Part of a small language model's weights: width 192, a variant of Muon for these matrices.
Each number is 128 + 32 x the weight over its row's rms, rounded and kept within 0 to 255. Layers, rows and columns count from 0. Numbers have three digits each. The size before them is the row's rms in percent of the matrix's.

# layer 3 attention value, 192x192, rms 0.194, rows 28-95, columns 0-47
123:088098130090144188165156157096115137111068157120102145128068134164083124072157131144072169170163114090120059132154158109147108133142152073146190
107:118124129169107126142159126169076152153146151153110097129102173112177123089087106145144123052161192096123104082107113114137103109092127205093152
114:129113159136184147124107105169127132141116090112076130174114109077066165143113097086133131095050145123167132095084164093160121131137102135154174
120:125116198060113111159045129137128144136160143078123144104099070131076135126190145117144066103157122081135139134110140123129151108181148080158176
103:159110164110097200067135146140143175178148115132098190106152142057097134150154128157061155133110136152131134182124082135148186140151062193094118
101:094156142155092110136130111166161057160155169104113123109124172094130102088132128171066179137144075108122113073117117083099137114096161129144195
106:083118146060116110115081192177112081138168152075159115123135086101151121081128148131142124163207080115112149105102144105153082165140159154136088
112:176141139180075152099134163108144131126139148075135149134160087131141145173110125108121177128135072060094105132088129074132106161065127107205150
108:087157140066154112105089096132158175139070142118130140103137128078092150159115181123143106187128136177105125160098128104118179135118107133155105
104:122157145115181096120101136120133081129082127145229118111144160135101123077058133144074128036157100153106136122174147141140128137097151118143096
108:151127147098077073142091131163126214132162136122137165104149077192105131150148131177124145142115070110131145141100088187150133156179158136152142
112:111084107095074118102122104133120146110110107115099090157143064118108118111126091183166161107195107123128055084095075132147148122110180125163099
106:109095089133161095081135174124135132124131096180122133086122079093026132145152070108061150107107144119138096126149125166083125101152169145189111
102:157138118155102092074168077157133112101142154181109097170160123146154105097092118141087099169143152117150131143115087200110160156154076143128086
104:172096114165112131131136165122105150095118145169130085094164108128134139059165108130123108121140099125120143112188118130142085153074141166073118
111:089135128153118160086147103145095110123077145079141110092182152089122118125108093081130139096111113148116087128132063114153112130141154134134140
099:094110126060140135156165121096153141128049129080162186135130190128161131048138156074068174174142113137156121084193159064114107166102105158117152
108:140120128119114067140124189123121130159116159092099120135116131166169137111134108117140122108133161164148188097062096122130137105076119176114124
107:077145076181128066088146151161104093137098092127131079111102158101133141144103168095148164177124130195171162144096124161150082127099186162130158
104:159163157113125140113197113099124130144124103103118124214141142127084069148151123069117168126137109134050156154102042131130138155149131073118162
104:127138128199115152138150156134132120125065104149171139194108183172172166124133139170186066129118150146115102126144132109140117115135090180157125
111:058165127129113101146147124157167183134110129135089155102156117146152050117159152111125206147122105157160116110114103119098156126141157109095144
112:096191147191092099112128188170160152167073101090115098125112139120144120142100127151141075142112137125130137057157120125090147164095135118069083
107:127067136118122177111088127139160140153121111138093107163099034069109096108074113075112156132106170138138099106167110084104070144128069168167153
101:105067123107159099124090110153124150145081174105142125110190115111074168097140073086127152165103131105124132143102078116068131103132102161140068
109:129174112158138107075118138132123064157140121163123160116141130160147084201163121119161127056082109074191084120169138117109138111093099120135131
112:100114113106155109146117095124132096137176116155155159200116126118165067129137130158142120135112107159150148120123090099097130135187067117149155
111:183100139140105061083155138108107068147149108082064085096179141144112093163102136180133137147074096139134179141151167087112131125210129126104062
117:141133163123136137114158132156142118143160150108109170148112137182152152103119153147164126103093098100119142116114140138210093167115173120085179
110:140122136150146113097088113101134166047192113069070138170057158109156078121142146119124100101120112158118090125147182139077205117154139128173135
108:050135074134120139148108114179145083124148124166136102086145153176158114117074159142154176128080114147156073181128127129057194140051164158078119
104:197144159106139191103151176122097110219175097096123104177158128164121157040152109130100100155063051097166156145152112114106119097128135160140140
102:138176119085098104113136157131193089158173109131164162111067142135119130127137177174151193130102144133132119168197068133120091141115163096131118
101:146125099109109102059125082079147116125163136174196206174173152139133117163159136115152131086109083187081151121127138133135195127083069158102111
107:153199099098157101142094131138169161117147089112138122175197059054182100109087164096195063093084124159108131126103113098118113107175137194067097
113:131129125150073183104150123152143134121095131140099142199146203177159110120070116159143147153107138130090091168082117120131096148090160110218138
099:192084129142158113132135146087159132118157138063128103137130113161171149091113111115140177141081050143082029159117182158153159177095140122102191
089:095127147176073073095171054137127161184181146077085121109146115135160132102098128058146064118137112119126141139125165119093024087116132092145168
099:108104093070062057086176106184100177135094176134075174134157112145172152113149119179137073094177169193114081109126116148108138112136127137131154
088:094159132051158056093059089095156089118132136101122126131164086172117085156131108173087125054093135141110102128114098165125152116138145167183121
092:089206083114163104127121119107097139106115098126151030093142144164110168111122106156167138102122136071112138091194117130090155108093124098078136
099:121094163168117113103125159130127071151112138131129135105151184093145109142114123138090128116122109116139138090133180107145113174106101112129119
098:133193105132150073140074172163138136096098150143180172119113126142126111171115106109178111107117177102137083101150116136171072104095115130130085
104:168113180113110158148130113062125082138179149142107155071181174085135135142086142111136148106167129054101139183082043121126138095090214109135147
097:136085112102082174083114130132084130081143095148101128163090126156155138058140122109179189154062146164113160122076108150121123102141097050147180
099:133156070123058128135128118094093113128139079137128099132124126155128080116105121148090214139187109133115110146154110147143111174181207084142118
097:089130179179068158098109117150102134086103162162144052147087161141165095130146039073122129084110110162123132123147155132149086126132127177180107
094:122170168118126175083171144110144150082136142065116133030119146158117112183130086125136119134135156111123040174109153133101026144103153048153139
086:121102119109173154114154096111158097098054168144117160105137079099116090115150062123118137137196093130092107060134134162124084177147148085152106
100:125175085130150132088103107134064097016178119153086148126204116081131136190178154111124127109125130102130144157066158094106116108162153059080115
102:146124125113143141093146100109120122121054116187130157122196150152109154182100117133130133110132153120166136122159144097125126125132138108206117
095:105135169135121120101137112148187189149117128079067120074122137128191115117103167179131194161132089144130124109134136123131151141117156081083113
090:165108127107103104172155117160158133105154107120073165119060143180121103118147135161149196176146156076168093104111150151117134085128184120166153
095:173127097161128130128125152150118084163163157112098134113066109195154085147164071153112204103154088118170109155138164126123130108077095111097151
098:166149109106145154104089129108127148150124168120137124165167155088054142183085063095203114158126093106105119147072138067129147041107132121147213
090:058125097114147168108179220142140088166121106154167085133151140077118129135102174117129129123134103146191073195137130129104102071041163132075157
088:152142168097166131128157073110089110145106175195156127155136160130144112168110140123130114076095118117104108136154123161065170144141097107118178
100:156146177148068092170178145153129106147122140068121126085118112174101128096106181109068149176117077160167160151175128140131185070067100125118150
094:081130112064171156096135078099172109112153137152141197102104168078106170121094162098094157043153083161155065117162102129107108118110123092137192
096:169153106073109143141138165147150134136184128129132201181184130161198150094185106097119151152101114070173184165142155143082129131152097139107162
096:160143040082134082171163146180186192193146132180149108102076143115178132111141131088146068140176136143077126165092099126150138139172185135195132
092:143120116160124159114153113096089073132097105120153113116143117126167126133084141168143143118139187083141123121102104121152148108149144179070126
090:142156151152125059145068195143074131153122080162123124149146117114158170128145123104127066076156153154107136154153099139140082153084123163053136
097:132144153154081117092174116136071141103158171156146196060136076173141092115164141123185079189111071137096171156091170158172124072113113146136106
098:161154146126079058087138170151159139071093096072143135203121134132146115144089110207125126113114079143150123141056142121153157095140165153153141
102:079115148174079159128124160168160155173131083090154149130115138136121139098139144084105081132115127097070192082157111109116108123123077140119128
091:112095128116112105099194174171138151120140177070137086092161125114140134073134140133087176098141131156111149154121113132088105147149193127110134
093:172167167082167136160103086104131124172138107164108137128160101211101133092110135155131079122148104133135142148034143137107157135108083075112099
# layer 3 attention output (transposed), 192x192, rms 0.286, rows 28-95, columns 0-47
117:133136209135096104124112052085132084136159099141154127157161150059168106112146162139146108166132133110118111121113135121133077108102138209071111
112:115127153107125129142174159141147180114181137100103139074147098140134121153151169132167100098096119138128159160168143151148149127118162092161140
109:144109054140096129152145164146117126082133112125143196098111137211131125159127106130098138102137123079101196165130083123142123150183139094110106
114:137170144154155113134150198113125161166163086123141075125175203148109092132115091090137166139116170076128109121144146166164105145081099108105113
114:139122126149096116111112160124123130146145157093139120125110139121076161111076099151160147118147165150063151104118140110110167073131165132086175
111:163167099147121137137178155096123156149129158128135152076164130106123102124161086124128099170125148152139147093121184153116111054124145096068111
116:161134106140149097091132123081125144107080081141127107152108146129115119175151148120136139167110196174185098160135114121169141085161119130083151
121:146101161142158030185157078105140181132062063151078173149054098127100108115145119125090114155142136171118162119155080159133140145103114145097165
114:139140128104091171149158111107136136144127139138139171100168126126113103117116145155101094108117129129144132050122129144090103129142127176144116
111:175110106151152097145144151143137092146120098131133125147123120179110157154087133174124143155124159046100115091111180129125107163131126134092155
110:111164112123154194120142151155087136126160121113118093132163144144070130149134140109093104107074119140145153067143124174128111082099091115094151
120:144153144129060128109150076155152134081164113146126144154073124158094110180139095117098102129117175115141148095121146078148111124161151101175138
115:135138116099116087082173096148182099134162122118105152154102169147178114215121088128115087153132100141106065155056087119112098116176145166105187
104:127158133122135097106134124147150067113165139155081091097118133121128166187165169146117144127064111100124141116189134129151100057158168100110122
112:104145041138059133144100143163097156143107136091167086122151207117112155165110210150054102147094143164145092099139137186151091099129102130162104
117:107122112117100065114177117161186107099108126130102125057173101102160123130161133097170073140111150160139126117173154123118160102159127107147156
107:140128103146093145128129111101066084117162152067150110143147133099168068129106145153127141197119170112098103113152162104141129077179133137145075
113:108111132143165182084163112096160140164113139116131128126206098110097195146148122094112102169151131149125133120141122157109174160139117170126095
116:211144070133157126149128143177088177149077084118067175106145106120133120106126182122119158130162099099134118093120117098091101118134144062131098
110:123152084094109109140171122130163160100081169122129111115146191123064104112137137132138135116130183119194159111182111153136143111109138144108130
104:171142122153124078157126124129103118140145100136098087117114097139093119148139138113188123099134139109157123139127148122083190097198122093136104
115:149188113103090154162128077127129129100126148149144146153197119109148082124109119136117132102148130156153071185138173113123140136092106059140118
119:122110067066194091136118138131174131074131135119113133088100113140160164121097108161142123115116100183191129184088090058145112131124129103177158
114:104171101142111173125156125168091082065104185140172139128077124152103103136132131121124092103106130066167149144107074104156175092140137107113136
105:101105130115050098076147125124087133149135138137147142142146195159127160185109154069100120163139100202152120189090109163112107092132094100095091
118:142119143120124123177138174162137116121104051094103110054140169115114073153112070125160114160117109116103151186222127123136115170056108142159138
115:105119150128087189091112133137118124116079110126174100131140139043086136079127190087120095130108143130118131134137141177114124113137100129145145
117:091161070114094160073081159171098126066076165161072126131138074180090107130178126103096152112159153144135108147125082110136160176120148120111145
125:105154127199137134150135124130160109180090159167065106077159126140102106144139081107113121199132135072126088074163141138049149108200189115126139
117:094115128143136076099129138148127146183143109097129134121051135152159065137124169117090156128148210027090148082198097122076167123137100129157149
120:131093131116096121160127071083123113104136134183133145125158123129115071127140163140162069145097063169105145080193203082124146122121121152154112
116:162098142117141113126148143136109072108119135126110187052124170174080113165119161118125055107121122172167112125080119164162143111097177159147126
104:172116095147152126115143085142181080103105193137082088147132111146083121116144112122176098144155091162111122053161096077159138116081161106168101
106:127113085145118126144086098127187164151089125094170136117106127094151176111072085146113158101121087078070139107132086100125120135136132089157104
115:091115044139121112142149132084073120090157067115130161138129183150103155137083074111132144104119128144127153123133087158145184066160133082125101
115:095130138142148163152087139099108123079140117140047119129143131105148101139154170143135125123130125112124127140155111120119119128113120133055106
096:107145128096151145104158098131110145131096096155099101105032137117127137137118091113128112113159139124169128149167159125099154081136117117118079
087:175142117135164081080127177172126140117129119161105149172127217156122081153241122122131188117178107105191108106157080125123131091122059130109140
099:137111156175163073105116185057175114120211150155170086108129099097142122148156089153162161089073105095145134149169127080135101164149087118133162
092:109121114071098133106154156090160124078142107134142119113104148164113143224126131148144092137120072160079088159137114134176149140156025124090144
086:187151144134157106125117130105129090180097153106100149095120129118144159117138096162138115163153057188126138170103144151170151140141161183209143
097:176153145143143101130138102159100136121115113179123101107118069152116117109113106095036103102153110124133102182144104132114124158157208110075165
099:164091116133107136117178068142120134156112143144066105110141087108113142112166091105109116173168194156146148119087153166126126084115125185141152
103:123130090142104071170100120137172220089084141139107161140126164121157140074084150149151147115135140136142114043171170113201143124116157153188129
099:101064155137124104089107128103217148185153185156147129143180128155166108087154108127106128143131135060090117156160129107160085121121204147151134
093:132098147103191121119148160136125127114099093109166138093117149136092132095130146179190069148134123195133156144114080125075162085102182101134112
094:111142094115105107101182099129191156100207146091093146116114143121108156109172183109117139097182163108188068173096071097103158112082165134136120
089:173130170156182124163172123120081071118106118204128117161126144056146140144101102172174095152124153167129136133168113119143105071105097118151125
077:117159167156150101141121132102126147155100102134134104091132129131135140172117161171133159130143137032185201093128139117187188122168112149112153
095:144190121146115057140113109122111115212099110135171171131086138148160071109104139139107160136106152064116098146148127124187091190127125140095125
094:105087141136121118137087149152219103071137111124129168117132100136127102128074186158141132101148104112111136151125098165131095104129124108092196
087:113160108134090115129130142129101097128091113090162151087213124119122105136104101139153139179135088122119132107137171173079118127181138183120132
092:151114208167151132103139167123140160132134119124131152162167137084143110149175133139160090186113129104070208067114143155128111179120094116112118
095:130130135057078137139131099139108176115131104144183110076138111085167101161125087148112129117127097136094169083186121128154142102105139103151194
097:137046118110087134111114106100179163164134109140072097165127144156175138108084149156136076104090112110155112079137136120104170123100114082208135
090:150104142156159117164151162137137097119140053157146136125124203108187095171129108116072116112120100183142084104121088189116121144087100160114120
089:120139118163121183125145144150153101128065164139063131170171111103196139094064099093138139155105151099128115116091154092138156107096145145082077
096:124122095120106129036120090108115152171168135144180158131183100092079140122168075139062090092199137108066080063136151144121129143152136155074099
090:119089140188100126113166119121117101155081112070105132139108130163109092142093085142175133133123148099103141159172156071144118103192168135149078
091:129107161167150072127124119113125153201041129139077106120094090186114135127141140144148129157093145120115117082171080124169089134101121080127071
096:141048132157199195126102098081108119090123142085088135170175205132122075141102127169161108134096161133230124128148136101140148094129078083087120
091:131133127124116106167095165125146167185094091135145134055185145131121107098161083095078098151157099184155115135134137134153151147090084100150090
087:132132140195133102143114158130098114152144103077132122127130133115109158173103092143162147182085113137086115150182160178117116144105115157145153
094:117109101144174112085128157080181132165098145125084125093139146094090138134097156129116185123150168081162122124135113118071119166130104164087220
096:097117136094149111155117089096107143103168103117091162141151107123100129170158099089145116084175203083101129198144160089083144160082119137099097
095:161117130088195084137175117130111118087106122170134084162133088154094165129185138138133161130152118117126121119122146112156163158164104119110142
083:170137113157119148156107157057137128113125082183103094140169105113160126159162108129099144177061140153133099106152119203178115101123128101088140
092:110141122140124116117102140145123107143154130185154152058148130122102161146137101150155097177139105166103114092201168159178140156141183144165162
# layer 3 attention query, 192x192, rms 0.157, rows 32-104, columns 0-47
115:124120121134087138107134084116099176055156136125124120139160113078156105169095166189133169109112130138098135139158095104110167192136095092095137
112:106149146164080112084128100092114114133202140179148089148066184114092101183110151118078133158122126173144142089058170125104164095128101133042173
115:110107134176137093116132155093142120147146178107094087105119082133077121131102150082059134127183114096143150117128082140139103149141105141115140
109:228141196071107102186133126115087114239078045102091151161138123141129155120142137092111098143132144100119174132131123160106138109075105149126089
111:198147109093124145140134115053162147116138113114098108127105210118128151105175143117155109103130131148164204103198117093114133152163104105123108
108:102168120153094093101143164185103143088116115096148161129091114144193124152124097169138090080103120126155122131162131141178111141113118184086111
104:128066082148130155076150151150100176108171183172096179176087080096143128121110037133060194121137099128146178097153157093112116124159106151139155
105:108157109064131142158051139142160140178172120149114133122103192156128160186135136116088146140117075094102179102094164073137127131133209117100114
104:094125155117095143155140131138163124121112094108098106130144124140115115149125088201049111188153148158133193096144119116088122128152181116073163
117:114200124086103139114128150140152143137097134153090091121048088151131216134141110132190184162123101152166101193064116161171112159140137167126108
109:157083077115124092159159160160095093127150113142090076130121117142077168159120129194176106095132105147145149102127098149139120150120155139160127
114:136161123153118092123170149100121137130173103184059154152093182135141076165111168127056154190113093139067172151175110146107071114146127144220081
108:144091147147180135125104120158133089178167150148092094090099164063154159110047110200110135142158121113177130141076166062114120119142118132135165
114:161070139120139115143104197161106126115129158170104142134034063194178122114156127096226212122077105177158125163155101069142129095164139123139081
113:121112145176106123154139075122166125129149162219188150109129117156145168102089122202084118110050166127125123122123115077080127176108176152140097
114:071121167129127144085109151163102098142156077122142104156195109133149160158117105166120142149139131089102127180151073155145073174128081145136154
111:095162136105160103135138105089151114125158113140083145114164102126138093129112067080089094077119124140156132159175124088104147121112083060110102
118:157103137153139121136065161111097127104154149112124123099139147157136078137125120160114128084127153176178164178126107096106157117146083139143120
107:104116147111117077165099133151158113103094142120153108145125137180163150129119138065058103119044063137076122174158189115135081098116127111104155
106:176136147112138127083181162139174147182118113125065152106088151164129088155100109106128187133151103094128181154066186104093123126161108123098118
109:105130123118114153078110211154132115115103152170106119077112191106181143123134184044132136089187130143200197114132192123131136060158139148117143
110:152141173161204143116056162061095144096150157142141180139127136139187105153127133106076070087134166116089147140137209126096123127117161159165118
122:164129143110142114157165141109110174113173135182066164078110159092184107150160083076106093095117109139135136125117114081117115096130084134076134
108:187151095084155154124084072105129090112040130126149112130147136160122130105131141134118164109152065110084129142161123137181127127097100103090121
107:133124139170157097153083162176123117105158116120170061208085107135131196131111156183143114139096066082146082118137144141159162092094145101143106
114:114113114114148112117125154115173131140199152125180147111142125106167108149132104067126131084182099117185164085148102152029124161125164111118174
120:105177154113155136134141097155133154138123103107134143139164101168184117109189142159129091168140098161143099143111102184122163163136068122173123
118:131133147170096144077105121115149159135127109061152167052139124115148156106156151111155165162076122156138134089106131096171120166146115131134070
110:139167098186135156099134081141130112145130104071195151146109082046109149177123153120143164135151124117143098091117134121168109124154063160120107
111:105141145087074130162139144083103093077221135129089150131131120112109165087110117084165159136157113094120171159091129136133115131083144094123143
104:111139117050125154064132185134121141140160148107172129128110139094169112076104150146168098097205107160147142112138143130155138133115178108146135
124:156118105114129142102124110128155082163126109162138112156147130082098106136150184161156110145086165139083077139152119164158104131082111105131143
105:121162167056136103136101152173079125092134135071134105120159103153133188184146120097141097095191139127096077130036074136194133114153094138142181
106:139151116054177110117098148124139151117081159128108197115089162149114117164123108140126119236088086118070130113045128066097147143125163109117142
119:077162162109125080123041147168089163098124083120138162126137123131177099164153076092070106160111131110095152131140127108175130149064129117165180
105:136128150124133141086128194103137133133100165124145137151182151108154129114144139113128128164079103139107139099169109145071161137169168128153091
126:148154177184113082086181114166103111147159103121137112140153168191146066101091154110143132117082097108104144104215115117122140100187141127157093
108:096136150115097168128109141102083152087121104124147125061173160160122120117176073124154137147120141144124134140170126119094105123137126126101134
106:103148143108060076144157140095189114151157124099124154137120107182133067085082181108178119140103142189129099133098170081125197188131118147118133
110:134128127086106167158130056104145120139105192182141086189160100041107168149109082175146115136100171136145096119099127128137046221081122104162114
101:122143092162082122148149078130187120137146116131210110097136172066135176148092138107078112159131157140104125091136095146099117142146105139122151
110:118093153143100104127139121144133152142100139125138106127081118175109123104074170161092130190122160096096105132126175152123112136080173072120153
107:133101108108147124108075121125089089152136070160136091132169137095112177135090157124150134115125142153140149121075076136153061104158119138109125
119:114092159167108089113110098133148119125078154133173100115143103101112160172138071119078142129106106087194111153105126125182109124056017170176093
107:202157148090148125112110161121081119113164117158119117135136099117147140164105135109085143190138087120083151173087137162114129189138156118142092
099:122150101146085127152127084134103140106121099139073117086103189162129154070110125147091124130151099212211109133081145115133078095125206130095148
116:107143141135108101095140152122159137128139111136054134145135098159115138097173126125135065153097081090085124152171139155047166134146102131136162
113:112084138128069130137143147118044154077146136173079120139116150151110096140093141215167090117148109106109112142133074109186087137152163164153124
113:137075130136119146152135163128126124187132140113130109111096124108109156131153116132189122134181174122161102121127104092214082124103185123127119
114:195150172147133134155158194040170141120156177160171145162152139101134150115121161114115111057124155112088163125122130136073137127128101080121126
108:144060088087118197106133099145122122112154136144175124129095098115062135168114150149158155160119166126095120121126118090177158092086156153163121
105:074121154150129144135114096115113143146137117155103138123168121087095116122140136187116199131144107139092088117143144160131089143178132167119180
101:129173156089113108118131106122107187164146107140109197122185193129109138137175116102105084074215116121136079083127154102110126138139152076133144
107:063078115118081128148148135112137148140118158143120075164165109090157152185134132165109088175155140160203136166126110096089176139152087114124120
103:088122096144136139104123161100111126123127138113087080111082130167154104177140111154116151139222132226125097155156091150124123075151106162126144
111:133124051131124162135132142127115133114159142166149119110125208095157140098097159100121099105122120139060125115139118177143195047143140070156111
114:102108075123081175143158115077147148095124107116104167157118136102112129175135153066080116149106100104126128161139109111073107107136136122155074
110:123133130181109107110127091170107131049128123124227127119121091078145177193110140176174118131097080136196088160127173148102108155124111190173118
112:171131128093074186181137110112141118140110086125160129140106090148076091100127111114126170159107134176158184068145151111091119095120130137182143
118:142148156092140144127086157093173157140168112095122092129131142149074121115165102156093131178093160112107149140107086187097178108208105080098107
103:152097129094095130124150154137088156112121142139148143101166133149114119160131111092086158155123176185154117116213114142086123137164085160199114
111:098120110149194115143170116120119092154197074113121145129187137127154112131193096156057120122192076113125113150171102173085114119134118108086124
110:102100033197162136110089107122098075179114079135123123170123119128146136161108158102094190178119112148157142105057104190154173127123128145151118
120:149115114149180101116120137184095060179115099105133110058122158136186128080110166130207127151118161188131089156129111087110123132112127118105136
099:125117111128047175155127172152139128098131104085087108131133132151118104144111163088177142147123147104162138105072118118132088136145147133098087
108:080137184156148156184131123114138151190134093131159082138108060150151189096133104181117144091078119131127069132129168117119141128143130158166142
105:154218156130165129113133121133092134105088121131093142211132104128099151148062108218133076109079141081114121129199151138165168166119090122144089
103:102102135106145120109113132143106205082141181142096172127087163170119089125184116087119175135149123144128090128107102075129101090134109198141176
118:161123043124176142100106117084095108151116173122092189094124097151141117157115132007094140113116041108135190155158157087042119130073142163162120
110:176146146147107075116100083144112080181112074120125132172156127098127127131146139161179130195077095096089112130093125095157135134110106142216142
095:189121121113157162127123161127146113136091121135142165109150172098152040034153104094106088066118139134149139092151097179128116147204120086162064
108:050102077154146149097148121147178113114122124091166116156142117114114202150162110171148153083079180139150106088131148143135155177146142153162133
104:168083059191129102167127128104128151201137154209097091143221111161145099112085163073120109120134143187125158124177130101132099155114140079103148
# layer 3 attention key, 192x192, rms 0.139, rows 32-104, columns 0-47
116:149151136150164098141116114130190114149158152145135152130117129156142183087087061119165092103163128081142093124119127118140120126164154188158144
111:166137074079098099152117115091152162155126142134124109120172115136138129122135114127153124169076104120132140085178099065140141142099135059197136
111:174112161076112143085135117124112158115127123162113149129100181161150150137150141151146167141121114163114121123137137063070089089109129133159163
109:069130094156081100102173158161069174130126209186138164094119071080083059068129147129163170121146075157120087149153168087107104141163138157121149
109:105141143151124066088126151123102163089177155110149142098160153138140098134103160050086113127118105078125103160149127109174145074088112174164130
112:164100102128157119120158097149116174148172088144067133088179163123158102151066120073137165101188112144109149153065097136059173128131165136130157
105:173185163089161132161099151119149105162111062117212065167153130134143113135126155114109087144122113124051118170102098159127159137085175153132125
108:157114123174150138112182113185142141120056115148104171139145104109129123111170151114159136141154133110174104177097063092100154092114080122133056
100:118146127099174154122109100100136141111116123126212145165116105174141144088073133098202116142120130136052093128112114135151133149137094171148117
117:157002127110099114109091165143143123061102122135151143118209150125092055171126127153109073079121165137113184068129133090158123126153173102136138
110:145165163113136164104153099095164110153140117151138117120131094109102101112167148086105105150094170222105083110155099111158157094165095082123151
112:144151160079136096096111101057083134134124118116161129141139106097144128158146155119153078143135115212138114116155176136139130111115126112084120
105:152141105140111144142139139071095187118133090139194150135154116113097083118131125068136132131108191179091089081164122182154091117100157132042151
115:082127099134153157095148134090110077149154144135155095092223136057097114176112144139073156071174140106104139126101166130091168132126162097115174
115:107147146101109181168133146148073113176099091113057124159110128105072159136168146056237102126171091145146172151113136130204139108149172041172144
116:166148104129087148178149120145076133164103155136126148104047181147113114110151170084093107051175102139146125087102141089198155152131160193133102
111:180132091148141117122108095119139165126166121087176082139104179109129181135147146145073117195095141148142128101102143136110127147109130172100103
120:085182141141161139124117097111118128152129135067164096124111139120162123162151136101115133149114189101127098106135151127160124117147164134113153
104:154134138146102172125129103146093110176147037137135172104145110096110115148117090211169097172204196076216131100159128118171159140064119108097090
111:092115159127105154122103148077100161089131139158180191122132126099132128112089093133185090126118191149142112127189109083141168099110177105158144
111:109102148146111113120140093163137129126126050100143159136152038139066099166152112152153186140096099128123112156129091137157123196142083112142155
108:126123123126096112077208142142130185163172109118123080050090136127060159082120127091151148106120103163173126102135105142133131131170089114158132
120:109154082169100120076103148155190141089168154111143095142165095150093157180104086137120147166116173122126160086127156102153162137087154096124198
112:075124152161139112140115118138152162150137153115127116096124080135123128122122143142170089152113147130131091128085140114095123126147160140146148
110:133181098129122173105182097115151144144115161141148107126175132071064098101121118136171183129099165179108214133122123129136081160161100125065111
114:184086112111144168136121134137108091140081156094087122126127125133129121099123081148132161165111093155061135114130167078127171116144115145166147
114:115064148125130130100074137146096143146076168169064133121145124105103154093135097069117169084131145094113091152119153098152121132155156155071164
120:125147108163126044183123108190098125144089126158099098144138137118135182119080135194116108161084149094174104124176173113104123075054158126104156
114:099074174148117155149154130152151145084156127130121109058193160206181146106118063181161064131093077092109138125136086130105152122060130109152149
113:167128086198136151114128120113122207162104095094150155131138168166142088129062111138068101113132093160125134113149114081135105126173137127124116
104:167119150168135128156104131137095105093090074147130154113140090145155165152130138120162205081106172133115119141145157123094116123152083118045120
118:116154139157107133155113154167151132113088117098096158118109110161143155149139097122142174149128060082137143103102105127131152101163174144118092
108:098062143168080150095103114145129104123121135171158133110158113116092116092135118144121196101050093155112151124113125137081133157130152159064084
111:156136142195124140160130108170186095108103129125133166110171146168113199139120103111161114073117077158174163178203117149166157190114123153175152
119:159135100127135121103160092101132154082132090082123161150102156162135131120111168115121163099125070178123127164101124150138153121147123159129076
114:125174161141138094177136130132109122095146101108156057076133091134095120137127079112132150121113123155173146075133125088130066081138154148116175
123:154159085164135106133106135125139162134131128095166121131140121066127162132134074145072089204098204161131067162148166144053185138027083123116152
108:161075147076124155103125092112114120143110157160100125137117136139122115155103124134108126161076131144106168136052199127211115143127169156131122
112:174110078085150182113117056145143179185122101152137115177128134128133219146135088154149106125105130101112106045163143171155041027117129131160113
118:100184130172101135114144163125133096140078116152100074104107127176170124070120123155170105151116112080142166102127096162152184072129137131113111
102:174118108067145133096096145140110155105129087120094180147166067166101123121141152107144128116075065089141124176108128110147169136137140179164100
114:071142125130159101116153155144211081107119137123160174148179135075122128082114151143143096115136126170102168144110073173159110118152103181071155
111:091124139164140129169159125199161129122156134124153173127066128137110057104222114094121098156143106132165085173065156089097172141109119163131136
119:127160153136113155113165121122126110103169180127072076142126130133175124141119214154132148148167116126128146119123155160141101154141156090097196
106:118089129077090158132173130117124148126133168118146157123131080138106056074157104168163145082139130153165123136156141134142171031148063119063115
108:116094102142123183061158121142158109100155105098141149160132117123162108177163169145117127101151123104134116078118122059094184137155084152161172
119:122129100184207095094118079111116178104154142141133114083171187129118064116085113132122196178140127125075123126126129105166133139119114139118144
113:103084116125127157133149093162118142156081111130225047154127087103152086081189138087077115147110159111110121081147164142075145118121125137104141
112:156134155110113127162130116145107128101056121170085147163124108148121106122089144128090110057080105094132115098125129140119108102160107131123118
114:093130149089145144123152139132131138089144127046130110130131147145098068141128133106122127139129110133091104191195093091149112116129169157113137
109:087164153153107109147134112114185141189131127110097101127123130098134105106160150124089141049081129179142126142112108083116075162150142110083100
104:111121115082156187157161157208145075149114093131084086097088157140149196120155082104140116091141128118147150104134159062147090169123150119093117
109:128125125160122142177048080115162115153138167122104120181095078102138130132115158109111153120064128155069093159130135120145122170089087163086091
106:152188094089189146099076122138113108142093092155120102137126136202079137082149137086159138147128162099077171120130109068112110098086094160182146
105:129106143083139081129148143204156139085090100164140120125171165072158144091152145089134078203086190128112102153078161070143139105109166110111167
119:103157186094125088139121111168168096111149058079168078139152085150086138135120112156171109194085136119145146144144172154084095148123141144066139
116:071157165090147099127140130135133134182155153124148077117154158165153104080138088143179111177101111121143134148134083174147150142101098092145152
121:172069131104163130191117140126096119106139096121122118114142126110101104133163128144111158145146115099160111108162089121155088112074123104097073
109:081130165161161145115164079078142092166156117094103120229140085145122123155121139164119153163112153088170133092140154166123118119137117101078177
114:142173090134105149146151120174144126132128150161157177190128114136148118127106128159106129162105123148136158096143160115146159147061168092153109
105:122120141145153112075085183078101084119113109106141090162048133146146107083100109154097130162106118133107166080142187191119149100101175126116144
115:175192082043120144123120127079109130080168113135208077113105160171138134127091155136153119164087181180122128144065153077111189114139128115188117
109:124105144069108131179176140177158105121116108124090091077108098097054133145170153200172180123133098168119107077140145105161158093150171154168174
122:125175107134162102148133178101167157121173154146190184132124085128143130157167049153074059124155156091116142162199149117133151165156206144153191
096:119104134107124114096113156204115143121145086160129096099129104126132111119147111134103098070115112132105146111104140118137158093121116123163152
101:145098142125133164087115147175171136101108156138122128128158212121102149162180097132163117157123154152109156108107142185153077115130154068106090
104:104071080117101095151084154127137111138157117105163112042160143101166145100158131052145147131168124139158100121064146159101073107193155167142103
100:136077139120117168145144168150147097142104085136080082145181072070162142107104138161170139112162143118108135126100180178122169114161193062113132
112:131134190125120082148115170114168157085141138097199115159107167071144114138107085182132128136180156152132110133159140145142123128166105102139120
112:067156101119156164182145186131136129083099133142120118119051078141122142108115110102102124044207097113117168126107122148122107146114168120057111
094:079155133147118126136120150101154150113143131106160090163156133125145184176120117161179163208145120155128167137137158112131154076066138160109177
106:161126167137120165179138121152098115137089158186070138088138157148103073050109110092212149169154094112158134127140115133154147128134148153065093
099:079219155119134185115140129166147131043092133055136143122061127125107160102194087167194153130096081103155074121083127137080172089126136182174118